Weights of a small transformer language model: 2 heads of 32.
Each number is 200 + 40 x the weight over the matrix's rms, rounded and kept within 0 to 999. Layers, rows and columns count from 0.

# layer 10 MLP down, 64x128, rms 0.138, rows 0-54, columns 0-127
214,249,201,204,188,280,261,165,266,282,279,203,237,198,180,234,210,177,174,201,190,168,162,167,192,241,181,162,232,211,199,178,171,227,157,234,258,131,189,222,152,223,214,214,176,198,120,206,213,210,200,122,210,246,217,224,199,180,175,213,254,210,229,296,152,168,229,200,230,155,217,226,102,218,232,273,170,219,164,231,229,166,225,167,234,205,251,169,236,169,170,254,209,149,179,113,249,260,231,213,200,175,205,108,226,148,157,226,211,248,209,205,168,162,179,206,99,216,230,169,150,189,193,293,240,187,223,153
219,232,222,190,225,159,252,173,236,147,204,217,186,252,135,218,170,178,238,219,254,218,167,177,160,230,230,150,163,172,170,159,217,213,203,149,148,228,242,168,194,220,156,206,255,234,241,153,184,147,206,171,194,217,178,216,218,187,216,211,210,178,251,251,200,187,200,205,205,153,222,201,259,145,139,201,178,205,206,145,143,258,157,202,238,244,212,150,167,166,170,148,249,185,280,196,215,196,195,177,228,245,193,202,233,165,209,228,264,160,216,147,126,108,216,250,202,110,237,205,173,173,107,177,143,221,215,212
248,233,294,178,276,229,209,208,189,169,167,191,233,214,182,227,228,264,279,253,200,134,204,205,233,237,262,144,216,244,198,242,223,227,223,192,249,177,244,202,182,153,144,215,127,224,201,268,285,216,224,189,196,226,180,201,231,206,160,180,176,254,255,220,238,241,219,216,162,112,167,170,215,185,205,179,190,219,257,163,207,193,161,149,144,169,247,221,201,229,192,237,266,228,249,195,190,251,233,181,263,161,225,226,190,254,163,181,199,252,179,246,282,171,166,175,213,212,179,251,225,203,223,178,188,235,170,221
228,161,222,222,173,272,195,223,194,297,191,172,167,231,252,104,142,208,211,215,256,142,255,232,202,171,129,276,275,113,232,129,162,213,176,156,112,267,152,267,205,155,107,164,166,219,188,207,206,245,167,178,142,175,209,240,179,254,191,190,204,154,180,158,286,159,214,171,205,245,178,310,168,218,187,197,182,179,187,272,241,224,213,227,189,231,187,178,202,181,171,279,135,196,188,172,202,236,242,238,169,306,160,185,252,214,193,202,210,237,204,128,209,241,163,216,113,200,217,151,240,191,262,216,240,190,258,145
216,248,142,218,176,206,197,165,170,186,178,191,211,208,149,193,256,211,212,221,141,201,178,198,168,239,189,247,253,199,206,67,204,229,196,223,257,223,173,143,235,194,187,154,144,189,256,175,286,188,219,195,209,191,167,174,177,214,210,163,204,280,189,199,179,206,210,201,207,236,240,140,156,229,185,210,246,226,234,163,204,214,215,180,172,183,248,195,184,211,165,139,250,227,271,171,190,230,190,188,186,182,262,155,246,252,231,171,200,195,230,218,136,155,153,170,197,197,227,157,180,242,213,243,216,166,155,180
181,264,175,219,208,249,181,168,182,168,212,149,88,187,164,275,276,168,199,205,168,239,223,165,181,266,174,182,261,206,218,182,204,210,198,259,191,154,214,169,307,180,287,228,164,198,235,278,221,271,200,148,200,188,153,221,232,182,216,258,166,160,188,265,164,177,249,238,269,185,173,181,223,208,274,138,136,196,233,209,212,218,202,199,193,175,152,159,240,125,209,190,237,124,155,201,159,160,249,197,187,160,221,120,200,186,189,174,237,193,132,251,238,207,166,164,167,205,233,289,172,192,223,218,161,220,195,233
188,267,238,238,270,198,234,153,124,236,155,274,243,255,142,184,178,196,209,171,190,252,216,289,279,171,238,155,186,146,184,229,197,188,201,255,197,225,188,270,194,226,230,236,196,165,236,164,204,164,137,186,201,236,235,159,189,152,182,224,152,203,188,211,191,263,198,219,191,222,105,128,216,188,220,188,249,322,239,216,180,235,236,231,208,229,160,229,202,174,220,180,253,278,168,198,172,207,208,229,237,205,246,158,258,252,193,180,235,163,215,124,262,212,195,167,213,223,206,193,184,204,228,131,206,256,250,200
213,160,185,144,176,199,186,173,150,160,211,259,263,172,170,236,148,218,148,187,198,170,230,124,216,214,130,208,184,142,242,174,177,194,180,193,177,208,249,195,178,164,180,234,247,148,162,218,175,227,155,214,151,184,230,148,195,200,163,209,226,217,269,237,202,151,219,185,188,203,228,228,109,244,202,165,155,244,200,219,295,183,209,222,220,193,173,167,192,255,174,190,233,161,207,170,218,133,179,200,196,222,191,197,195,135,162,158,215,200,192,143,303,187,139,184,205,191,178,214,119,153,128,186,91,133,223,188
162,204,237,193,167,191,224,169,128,276,192,207,256,193,165,251,143,254,205,221,133,193,188,218,228,185,209,185,300,206,162,186,204,245,176,131,120,242,198,183,274,228,91,218,221,149,196,232,217,255,162,230,148,182,201,254,192,243,140,159,203,239,251,164,199,197,201,244,174,199,137,187,206,251,219,240,146,293,217,176,211,211,179,202,162,127,205,247,242,168,193,184,151,170,204,200,269,221,159,188,217,177,226,194,186,189,205,206,197,228,193,117,129,205,170,242,256,253,148,210,148,193,220,203,171,183,196,204
227,170,273,224,158,244,229,226,196,206,155,263,132,189,202,193,164,230,233,178,219,163,227,290,206,158,325,212,223,173,169,170,207,142,221,187,159,181,221,130,189,264,204,248,172,189,172,186,195,266,185,214,263,215,198,263,229,183,242,250,173,161,123,173,155,255,189,144,236,240,261,139,237,236,180,135,186,172,259,291,181,185,193,185,152,217,213,160,217,196,244,196,263,251,229,193,286,265,214,181,207,218,222,192,195,218,201,253,220,219,232,188,111,182,244,231,187,227,255,140,187,267,274,242,187,264,220,159
232,175,280,142,159,173,127,235,167,157,292,118,240,205,180,182,197,183,172,121,169,190,209,163,141,189,209,217,175,149,204,154,115,192,152,279,250,197,204,181,204,177,234,209,213,186,193,223,211,184,141,177,189,146,247,226,135,197,196,100,138,206,201,217,170,192,161,227,200,169,223,222,200,181,192,190,243,158,201,167,193,214,132,169,223,139,221,155,248,191,195,181,275,214,193,202,166,249,202,235,175,283,152,146,154,194,245,202,157,207,175,246,193,192,173,155,146,156,120,165,205,151,132,172,206,161,137,155
173,173,190,254,151,202,168,189,236,245,240,193,252,187,159,187,205,211,243,182,152,187,175,249,105,229,194,158,220,195,273,224,180,227,264,190,226,138,205,240,200,214,176,206,177,249,178,218,193,176,229,216,227,225,184,221,167,151,179,177,201,250,228,235,219,179,194,237,253,231,264,206,238,255,225,218,242,144,257,183,162,175,197,200,243,156,211,207,207,158,158,169,168,249,206,226,201,216,123,192,240,307,207,230,213,188,137,143,226,199,207,204,274,146,255,216,259,177,158,211,204,237,203,200,218,251,197,260
161,195,186,208,194,222,137,195,274,221,213,213,277,139,192,209,223,205,193,208,92,182,306,204,191,246,197,250,158,170,206,201,161,205,215,278,212,216,141,232,165,259,186,166,201,210,134,202,158,260,188,227,208,185,167,163,225,196,173,145,129,139,199,255,211,211,185,140,235,239,129,177,241,217,223,183,213,137,232,283,224,253,175,240,78,177,232,124,193,191,178,224,108,172,199,143,285,262,138,200,202,177,100,275,213,173,140,252,127,236,238,172,118,207,210,194,241,162,229,175,164,205,226,260,156,196,193,138
229,308,254,193,234,140,170,165,246,196,274,117,200,128,196,168,188,115,200,194,163,169,249,178,229,157,160,158,138,149,181,241,271,177,189,137,200,219,209,211,240,195,193,231,233,214,183,215,209,204,180,165,173,204,186,262,180,183,203,207,197,222,198,198,161,138,174,140,192,228,176,233,167,211,213,246,237,193,202,197,205,216,201,219,272,195,155,197,152,280,184,167,177,146,131,192,211,209,192,248,180,238,168,194,194,235,173,162,129,151,208,253,214,172,262,200,184,169,190,175,155,269,164,131,206,198,213,251
196,210,211,171,244,228,203,256,198,226,191,221,107,218,201,215,266,210,235,149,184,232,198,145,212,175,224,164,190,193,201,168,152,240,150,200,165,125,135,185,119,246,244,244,179,159,240,219,136,223,229,165,179,98,197,204,157,201,209,235,207,204,186,281,170,225,195,191,175,280,170,242,245,195,179,196,289,204,212,254,144,122,189,221,137,181,203,251,215,253,221,162,188,257,170,257,179,151,142,200,205,192,171,151,204,175,248,195,216,194,215,193,202,134,179,236,200,201,214,234,200,199,218,207,179,196,258,177
211,214,159,177,175,210,183,173,159,109,180,192,284,144,193,186,257,121,156,215,272,185,276,244,170,173,232,253,161,172,140,253,215,239,131,192,274,265,156,218,180,201,189,147,265,209,170,215,166,177,233,148,182,177,238,197,228,233,252,196,190,251,181,186,147,173,170,146,181,137,211,217,144,201,180,196,261,223,166,196,266,233,212,187,221,204,197,204,191,225,240,183,136,130,207,253,188,237,205,174,121,169,112,200,220,282,222,173,221,181,160,202,125,188,184,201,245,228,217,264,201,197,182,142,208,198,243,203
165,185,171,171,176,282,166,261,175,235,250,158,262,230,90,198,243,209,151,249,187,119,161,177,228,141,171,186,189,145,178,176,120,153,213,164,187,248,237,244,111,259,127,149,216,268,160,228,233,155,176,178,261,255,261,243,144,189,210,196,155,121,193,193,224,264,190,171,263,225,240,269,195,252,129,260,273,211,229,155,234,226,159,188,158,277,242,252,165,204,182,218,220,242,123,140,212,186,243,202,180,146,228,196,193,120,147,195,195,183,137,273,230,220,156,171,160,144,238,107,219,199,152,190,236,173,226,150
229,146,242,174,191,209,208,152,118,208,248,182,150,176,225,205,205,144,238,169,153,167,254,212,194,238,220,179,214,258,205,278,181,221,230,211,256,256,191,212,189,251,187,141,194,179,226,267,141,225,170,137,129,164,204,185,210,249,191,227,194,211,217,210,125,266,246,185,146,211,254,274,194,109,239,191,187,155,238,193,195,186,239,200,292,252,232,170,228,308,201,232,268,190,224,172,203,142,129,251,238,179,178,266,244,217,260,167,240,161,193,173,251,220,210,151,220,201,206,239,192,193,232,163,251,273,195,258
213,177,218,167,221,187,197,221,152,166,163,221,223,250,202,215,211,281,208,143,184,221,196,237,216,202,224,209,223,126,231,218,232,191,259,238,175,146,195,173,186,127,136,245,150,231,240,192,193,193,239,206,269,216,136,216,297,172,198,225,155,197,242,202,168,182,209,215,84,159,228,246,225,192,174,175,180,145,188,220,180,236,267,210,223,178,193,186,228,217,200,214,231,292,231,242,236,259,246,173,206,247,184,189,174,155,216,187,102,200,259,205,270,169,175,204,234,180,196,225,243,230,267,168,154,217,204,187
294,211,244,187,151,194,215,174,208,120,240,291,146,159,157,210,140,204,211,200,151,146,147,277,74,160,136,158,198,189,185,190,220,188,154,159,201,173,184,212,224,213,183,154,211,195,204,215,183,216,222,194,148,176,207,179,182,224,141,136,282,226,172,254,172,176,178,215,193,242,195,220,259,174,252,216,158,159,254,196,297,177,256,182,223,213,131,219,234,182,180,243,194,154,218,177,139,184,234,218,262,236,149,134,164,190,204,256,191,230,228,201,177,135,202,227,231,201,155,236,191,203,155,193,211,200,169,224
223,222,250,202,218,198,160,196,173,117,222,194,158,197,206,120,249,156,198,215,251,202,180,192,192,224,270,237,173,186,236,185,171,298,287,202,298,189,252,146,234,65,144,252,231,243,216,90,210,258,205,240,235,205,137,164,197,194,242,196,279,215,141,155,267,164,238,146,236,208,255,133,249,220,165,133,202,186,154,128,212,146,222,146,240,205,193,230,196,235,162,202,221,225,226,111,179,249,188,145,96,105,230,263,162,204,268,244,207,176,187,219,217,190,186,218,203,222,240,222,139,259,263,155,259,210,232,202
184,190,212,247,271,215,206,205,148,202,181,248,183,189,196,133,172,189,174,279,279,165,200,179,256,187,164,189,218,156,176,214,252,148,210,174,179,244,209,215,225,184,149,264,218,243,201,273,187,184,211,173,283,194,190,228,212,184,250,168,141,184,185,172,237,274,212,188,169,228,183,275,188,209,184,143,252,174,176,214,143,129,246,283,215,261,219,194,234,177,214,196,244,150,140,206,219,245,203,160,193,179,195,166,182,154,211,135,228,224,136,164,242,184,216,259,201,211,196,140,190,137,161,218,228,180,236,213
142,170,213,207,249,146,232,156,211,198,151,244,258,302,223,206,199,222,160,235,140,189,242,203,215,222,144,259,179,254,226,276,195,206,249,168,309,142,253,223,192,191,194,160,201,263,159,221,208,297,179,222,219,229,149,113,227,192,239,253,286,193,257,229,161,172,256,249,205,176,155,174,266,262,218,187,261,185,189,257,145,239,255,316,211,224,266,222,186,181,174,219,160,254,228,179,235,216,195,143,243,207,159,245,257,234,128,212,175,173,176,189,236,227,158,166,178,213,217,173,188,216,215,220,203,232,212,165
176,234,247,191,157,160,229,164,183,208,255,149,254,231,230,235,238,218,178,195,182,194,263,156,189,130,227,185,189,249,224,183,205,195,197,212,267,191,177,201,160,222,163,124,190,198,226,164,167,201,197,219,168,183,170,132,268,200,217,205,190,222,197,186,286,182,238,229,217,89,164,261,140,244,257,204,188,227,177,164,100,187,184,162,174,211,285,222,217,201,209,226,186,178,208,198,209,170,179,223,234,218,242,197,166,181,246,208,170,233,290,197,172,309,248,180,168,228,123,226,245,209,213,186,299,260,220,184
219,183,99,195,255,160,206,172,230,218,147,196,233,218,249,162,226,230,207,223,160,210,223,189,186,231,266,201,177,194,178,228,152,163,207,219,170,136,210,212,230,147,209,177,224,169,218,199,197,259,144,190,245,155,197,197,217,192,166,250,208,203,217,121,142,160,146,192,209,180,187,150,272,160,130,199,173,196,214,223,305,197,176,200,203,176,270,187,198,215,193,183,198,194,236,233,165,201,183,174,95,184,196,215,158,195,220,219,135,192,119,214,206,164,169,207,211,223,217,205,217,222,225,224,229,208,193,190
169,245,192,239,145,222,228,220,198,146,237,269,162,194,229,204,256,183,167,217,157,109,195,218,192,203,197,240,204,138,188,214,193,235,203,261,104,303,218,234,188,202,230,157,195,211,229,209,226,134,183,235,232,173,185,157,165,233,244,170,232,134,253,256,251,208,229,183,156,175,253,232,149,183,230,213,124,187,202,205,191,198,222,236,206,192,211,151,214,192,201,234,276,233,210,201,259,218,143,187,241,234,157,180,116,233,184,223,74,228,220,145,196,311,176,165,226,199,142,140,215,225,201,296,250,189,121,188
177,148,242,154,160,210,213,158,188,142,259,233,200,166,151,178,104,210,220,201,190,248,163,178,248,183,156,145,146,194,185,188,211,188,207,304,123,261,206,207,191,217,207,187,212,191,218,144,166,149,219,239,215,199,272,214,166,264,166,186,227,251,233,179,231,251,194,197,186,158,181,229,180,202,204,145,166,203,186,169,201,196,220,266,206,177,211,252,199,142,229,160,247,199,231,136,168,189,242,221,181,270,185,209,183,213,134,270,228,232,294,232,164,114,234,165,271,215,168,206,231,186,222,259,171,227,180,202
211,173,163,200,187,184,231,179,183,246,172,153,184,201,193,212,148,209,246,173,219,183,178,172,180,241,156,162,207,248,232,145,243,250,230,170,183,143,177,271,232,166,235,191,181,205,199,137,202,122,292,191,258,144,214,205,217,147,222,154,183,231,249,155,189,175,137,174,210,221,127,158,264,257,131,197,179,186,224,197,140,268,140,185,218,196,181,142,219,173,219,253,195,217,228,206,192,222,233,161,156,189,188,196,265,156,193,237,170,203,245,252,194,133,167,238,182,174,143,259,187,224,221,142,229,189,217,197
245,214,177,229,243,261,195,217,168,181,241,222,157,216,217,204,157,263,203,195,169,219,101,240,169,276,242,192,164,133,257,175,222,205,236,180,345,227,161,171,215,147,138,263,162,153,129,212,180,169,164,196,236,190,268,216,141,164,220,166,185,258,207,135,257,212,166,245,219,162,270,205,205,253,322,218,189,233,129,190,191,189,224,183,206,189,199,254,186,200,204,244,224,215,168,189,227,200,260,217,244,150,238,207,212,193,256,261,205,189,180,228,172,289,224,183,191,216,225,241,169,193,292,132,264,203,216,130
226,225,139,184,205,230,153,202,267,230,219,167,240,228,184,138,176,184,185,221,180,174,244,279,201,220,174,210,161,248,216,198,212,213,145,138,168,146,215,266,175,246,196,266,192,158,219,211,218,202,203,213,202,278,154,243,198,146,154,177,130,187,167,257,175,208,156,210,213,186,208,204,139,215,204,109,260,230,211,180,96,187,206,197,216,202,194,283,211,164,161,210,168,272,264,177,140,176,123,199,317,260,228,169,224,179,163,246,193,197,267,165,267,187,252,225,196,170,229,188,192,189,212,155,190,167,220,259
117,232,112,207,122,176,148,180,251,238,111,251,144,191,210,192,158,189,152,103,218,140,247,170,228,161,199,270,194,253,123,195,222,206,227,131,127,227,122,244,173,237,257,118,267,192,220,210,219,253,182,148,234,143,227,150,240,233,237,291,227,179,107,214,204,186,133,140,179,242,215,165,77,224,134,190,137,215,237,243,254,191,170,225,266,207,165,231,169,204,177,130,205,212,206,188,249,174,159,155,262,143,174,272,177,235,182,176,271,220,240,155,180,142,163,287,173,185,181,212,254,213,176,195,258,151,209,140
171,194,226,187,214,250,244,164,188,121,205,236,168,242,279,257,156,186,219,173,223,160,193,175,282,204,170,235,239,106,194,194,182,173,188,165,215,229,121,225,232,158,92,172,187,184,183,215,172,211,129,199,251,224,166,224,152,258,190,202,192,162,219,179,150,217,195,215,214,180,224,258,165,224,138,182,150,191,201,211,180,206,185,201,178,177,203,192,242,217,219,176,198,143,177,198,231,212,286,269,158,243,220,179,150,200,242,251,177,242,242,203,196,224,165,178,181,178,167,160,173,293,202,190,260,202,208,200
216,198,239,158,211,213,252,253,191,256,132,235,202,160,247,212,302,191,137,239,180,206,157,212,198,166,143,251,237,181,203,236,207,198,131,219,237,270,238,226,79,182,187,166,229,272,230,247,217,174,170,219,216,228,166,237,189,197,165,215,210,154,195,252,144,244,240,275,207,189,263,271,203,178,132,114,214,203,156,190,116,172,212,243,199,196,217,211,237,140,233,220,162,119,173,174,187,192,176,210,257,198,233,179,228,306,214,233,191,198,225,200,208,290,217,134,180,237,234,208,205,115,139,203,166,181,206,128
186,224,300,207,257,189,164,147,245,236,210,231,162,181,191,239,152,202,197,194,219,209,294,223,237,194,210,161,216,241,188,257,213,224,211,228,308,211,188,175,194,182,286,267,185,199,224,187,183,254,188,218,263,130,153,231,132,222,251,129,239,234,244,143,198,219,180,242,165,192,211,134,155,190,105,200,147,208,251,196,133,226,188,210,166,139,207,143,218,240,181,201,207,183,200,224,213,159,260,204,224,176,183,160,150,210,271,157,161,193,93,254,136,242,312,144,264,219,146,159,120,199,230,145,149,151,258,230
225,217,229,217,188,191,182,226,170,195,193,161,190,161,245,214,225,232,238,169,186,221,183,203,177,202,181,133,254,247,213,265,221,137,165,205,137,244,228,172,256,131,205,152,212,215,111,303,133,231,199,140,175,148,125,152,247,243,228,229,212,281,143,119,162,200,310,230,151,223,176,148,189,232,262,186,217,182,230,189,258,104,195,215,168,199,232,140,172,304,209,173,147,173,175,215,244,254,217,189,236,209,160,253,254,196,267,193,172,161,278,196,257,204,171,203,164,220,270,217,188,205,202,147,193,209,145,190
229,195,216,206,176,226,109,179,237,272,156,173,201,147,218,244,232,199,203,234,152,194,130,214,231,145,252,148,191,198,211,191,183,211,223,178,232,171,217,158,203,178,218,252,100,179,214,252,267,228,169,144,134,208,236,216,227,151,162,195,180,152,226,113,130,181,208,188,156,109,227,184,230,235,171,140,257,179,207,180,125,214,146,116,111,147,265,244,144,101,177,220,204,204,213,245,200,148,252,258,218,214,227,264,244,227,149,179,230,200,206,169,161,188,213,223,204,151,190,169,177,145,258,131,156,213,187,240
206,158,232,257,183,161,270,192,213,183,90,223,239,211,199,206,252,198,203,188,298,273,144,181,210,192,191,241,223,151,239,229,163,248,254,206,154,161,222,203,193,268,154,185,216,186,177,214,193,219,211,268,129,252,336,209,200,211,135,286,237,228,98,197,166,213,220,156,227,208,169,170,187,210,295,255,216,200,148,252,219,256,268,241,207,180,141,232,191,240,207,122,250,156,138,205,184,224,175,221,190,249,221,142,223,195,263,174,176,208,224,219,191,226,158,254,202,238,217,184,258,300,223,252,213,202,182,187
235,183,182,179,228,181,202,183,168,188,162,120,277,216,179,179,236,247,223,174,263,217,192,243,221,152,185,175,235,194,229,194,233,107,141,191,217,227,204,152,155,207,108,180,207,212,140,157,208,218,227,166,183,178,208,252,204,199,177,178,225,190,182,214,207,284,206,249,223,289,205,280,243,215,214,223,156,248,125,191,231,185,204,217,174,197,229,250,156,217,195,208,203,189,202,148,251,245,114,220,195,180,269,174,193,166,181,124,170,176,273,197,171,94,287,124,211,226,205,186,228,246,189,246,266,166,182,214
180,231,167,235,215,189,180,198,181,254,187,213,268,125,265,213,240,228,134,185,257,205,248,204,188,280,272,249,189,172,164,252,180,179,191,202,230,213,261,188,255,200,251,165,220,122,198,207,227,290,219,192,226,126,157,266,286,141,266,207,159,211,229,179,156,174,187,181,202,190,290,204,227,256,249,233,187,200,157,205,214,245,236,137,231,170,115,194,200,149,153,304,223,247,158,283,253,188,211,213,179,196,220,233,177,179,212,209,170,193,178,226,182,206,256,174,217,229,141,154,222,228,199,146,210,195,216,189
203,234,96,203,194,210,228,154,150,209,224,208,208,180,139,214,206,161,143,207,167,192,232,257,171,278,227,249,138,157,224,187,272,248,257,137,166,102,264,162,160,217,252,183,207,239,174,197,219,180,243,195,275,242,180,199,247,238,237,209,151,176,185,160,198,168,228,203,191,271,198,201,182,198,176,252,179,221,144,213,217,182,240,252,199,220,201,188,160,201,170,216,207,302,193,227,253,153,207,230,204,201,237,232,235,269,157,226,140,133,256,267,173,197,248,171,241,234,192,193,213,198,164,202,248,247,215,229
165,202,237,237,201,233,273,212,209,214,154,227,175,163,193,265,191,184,205,210,145,192,169,150,230,248,216,262,241,179,213,196,178,228,155,153,200,181,207,97,267,202,176,156,172,228,271,186,181,260,167,249,262,290,154,203,197,195,219,170,229,165,175,240,143,155,240,220,111,151,212,154,213,167,225,175,186,245,154,156,191,194,238,198,154,180,289,185,145,187,275,213,180,218,175,177,173,212,251,211,183,241,211,287,196,253,188,213,203,232,161,282,172,204,181,189,170,191,157,164,186,179,191,243,182,174,203,226
220,166,185,252,174,132,175,226,240,209,198,209,109,267,200,211,143,179,199,171,173,202,167,215,162,182,265,249,198,202,192,196,216,189,217,211,157,208,212,177,278,254,209,238,224,226,152,234,139,204,182,229,250,194,227,257,250,245,190,228,257,193,111,205,226,199,226,165,170,210,252,177,284,244,241,156,205,174,284,170,204,223,189,215,167,161,185,158,190,168,232,188,147,246,204,240,159,153,217,236,217,134,203,171,244,175,208,250,150,308,116,269,181,204,157,326,132,200,242,191,237,292,192,207,207,177,233,199
275,241,150,154,208,218,183,182,200,151,219,161,227,132,178,154,201,188,276,175,221,165,196,152,221,155,190,139,161,243,221,184,213,189,152,185,229,210,150,200,155,147,199,208,179,167,229,195,260,211,171,218,189,196,132,141,147,273,164,165,102,253,288,177,210,216,199,218,243,123,226,199,248,160,177,219,166,207,210,188,213,167,173,210,144,173,266,231,128,236,205,185,177,220,250,145,185,200,215,221,207,272,222,256,192,210,197,225,232,252,238,203,157,214,231,188,219,197,119,231,229,240,266,185,236,197,173,189
219,187,236,216,207,148,222,193,234,210,229,233,251,236,261,165,177,171,181,193,210,166,217,238,197,202,233,136,205,275,193,239,194,209,216,172,209,182,297,218,127,189,157,299,286,132,124,89,258,121,213,225,145,154,256,162,203,145,175,284,213,171,203,236,137,130,144,192,301,225,247,164,244,178,179,176,174,174,162,35,226,193,144,204,188,176,204,199,228,243,119,195,198,209,236,185,202,171,152,178,207,105,178,132,225,215,123,224,267,209,183,194,121,142,229,198,144,163,196,241,160,176,194,179,210,179,221,241
198,207,139,172,153,257,187,246,209,172,224,161,231,273,173,172,141,246,225,178,203,194,231,205,210,193,96,261,230,214,107,124,152,124,160,148,168,243,199,289,138,204,319,260,279,236,169,185,252,117,270,207,188,127,208,204,173,185,225,185,186,163,292,200,220,189,189,226,214,298,221,111,202,193,191,182,261,235,258,220,167,176,162,220,211,187,147,186,229,215,200,214,141,153,178,227,231,187,206,203,202,150,220,207,213,183,195,261,176,115,156,236,325,224,171,268,187,197,256,296,171,192,133,266,237,154,299,238
254,126,221,159,186,213,229,209,152,208,179,182,222,153,178,187,218,200,263,189,205,241,272,248,209,205,191,175,227,171,133,153,172,216,220,194,269,218,233,220,222,255,167,153,167,242,187,251,195,188,292,201,220,222,184,196,256,274,216,141,186,232,222,205,270,228,227,225,137,209,324,161,232,128,257,151,214,171,108,206,234,236,238,211,236,217,159,261,283,191,259,231,189,186,221,213,247,178,222,206,171,191,230,267,224,206,227,205,242,197,150,249,210,141,252,192,217,185,225,197,219,260,176,191,174,228,221,171
141,227,207,207,196,219,165,269,168,261,237,170,162,236,205,167,217,202,220,231,147,251,180,217,172,107,268,263,155,180,246,153,169,146,253,228,268,228,215,208,269,241,268,128,217,202,203,278,191,107,241,172,219,236,178,207,139,159,235,134,287,195,186,144,233,224,211,191,247,313,196,213,97,198,174,233,114,242,109,221,162,234,219,161,178,135,194,241,199,160,193,146,189,231,191,207,225,270,251,187,93,184,203,251,260,221,304,210,177,133,173,223,215,289,188,256,208,168,225,216,188,214,139,191,113,199,218,203
209,264,183,220,170,167,226,91,173,152,234,265,198,201,224,222,187,184,188,211,207,220,153,251,258,192,163,211,210,181,162,120,133,246,156,206,244,164,128,139,246,227,207,167,177,262,193,200,168,225,223,210,188,236,296,207,273,183,238,214,99,165,138,246,96,198,245,172,199,182,206,194,131,181,144,267,271,173,153,262,119,264,174,234,226,296,212,191,123,237,182,157,173,221,210,279,198,277,199,137,176,175,233,247,198,236,197,209,151,178,237,178,202,218,288,228,233,165,186,224,151,224,198,227,208,188,211,208
122,166,216,184,191,186,194,135,263,246,187,175,158,190,261,150,240,253,136,142,177,245,161,116,205,168,181,172,168,162,125,231,214,226,179,230,243,111,214,219,149,166,209,232,174,208,207,194,234,146,220,179,190,237,194,158,99,162,243,247,180,229,249,215,179,176,157,156,253,209,179,218,163,157,203,223,144,199,226,195,211,228,142,178,148,215,188,228,163,186,196,200,240,225,210,177,169,183,208,223,184,135,137,231,173,163,203,182,235,160,215,196,179,220,219,172,208,203,178,207,284,151,193,151,104,138,242,209
197,189,271,230,269,235,252,216,231,188,137,266,161,176,207,198,262,184,207,279,200,266,230,189,222,237,127,171,194,161,235,250,233,177,123,230,135,213,217,206,210,175,136,281,252,231,238,205,204,180,224,152,222,150,225,229,206,208,189,208,172,177,203,199,239,212,200,232,182,123,148,189,136,205,170,270,213,213,174,157,228,111,192,169,238,257,225,240,164,210,184,199,222,154,219,174,151,225,192,240,214,205,218,191,219,239,186,177,176,219,159,167,239,201,229,200,250,187,220,125,228,172,169,134,182,151,167,180
211,161,217,204,200,161,236,152,278,94,280,229,183,177,228,190,174,204,169,189,178,249,159,231,184,201,197,173,210,257,214,155,166,200,149,169,166,215,211,190,149,181,241,264,208,169,195,226,279,150,158,191,155,266,224,151,115,177,193,237,186,122,121,175,213,250,161,197,254,224,164,132,172,192,198,231,226,228,199,137,230,137,217,275,233,236,208,249,242,222,179,183,259,225,146,196,212,259,218,200,182,294,170,184,209,273,147,233,204,172,165,175,211,181,169,233,205,219,241,246,199,159,192,211,165,178,241,234
196,221,186,163,205,227,134,255,130,149,234,160,237,206,227,141,206,91,115,171,215,173,183,179,202,142,236,232,238,186,155,304,227,253,168,197,216,294,182,210,207,165,211,155,186,198,227,197,241,263,158,177,165,188,205,186,131,190,239,128,144,99,279,139,177,179,159,113,161,88,160,228,156,169,217,165,146,223,63,179,176,168,185,145,254,196,156,159,143,176,202,193,173,224,186,203,178,253,185,241,176,231,161,189,146,179,233,228,247,168,252,204,225,222,143,222,179,232,145,179,203,168,249,270,158,149,79,147
170,219,212,198,146,233,246,236,278,110,200,207,199,161,184,248,261,204,201,300,259,211,190,176,178,215,223,212,220,226,203,255,236,185,182,199,194,173,306,183,253,124,229,199,228,226,196,189,266,198,212,285,200,204,215,186,204,178,215,229,137,178,127,213,242,151,205,196,214,260,216,196,196,195,242,185,171,219,211,209,215,199,266,168,143,166,174,241,194,241,254,233,133,151,226,237,136,147,193,190,223,199,137,218,184,194,162,222,190,306,217,255,235,153,253,264,70,233,267,258,258,162,125,254,186,212,235,216
160,183,223,182,186,177,205,214,248,232,192,216,252,188,190,172,308,143,199,199,217,235,291,112,151,190,198,188,188,189,203,196,195,202,173,230,180,207,210,227,171,287,139,199,258,197,154,252,185,208,216,223,167,178,157,188,252,171,174,303,171,192,164,202,253,174,209,164,173,215,224,257,221,199,161,209,277,181,210,205,231,261,230,202,191,237,259,218,284,203,141,145,216,167,281,225,206,195,225,206,253,181,159,103,208,204,128,237,186,200,186,186,170,296,211,218,172,186,162,238,282,197,134,146,157,214,264,160
252,159,193,213,199,159,231,159,198,203,247,148,95,211,213,229,154,161,265,148,218,244,212,216,153,160,132,179,258,195,247,206,208,219,302,300,160,152,245,210,247,158,226,226,178,173,211,129,168,220,194,245,163,233,119,162,190,287,216,129,211,206,234,203,231,226,264,194,179,204,271,210,165,196,274,251,178,202,302,228,236,203,244,206,226,164,177,174,196,137,156,173,159,185,246,184,294,169,196,237,175,199,215,163,177,124,275,101,226,177,157,245,203,234,158,259,212,233,182,225,123,210,197,255,238,251,204,263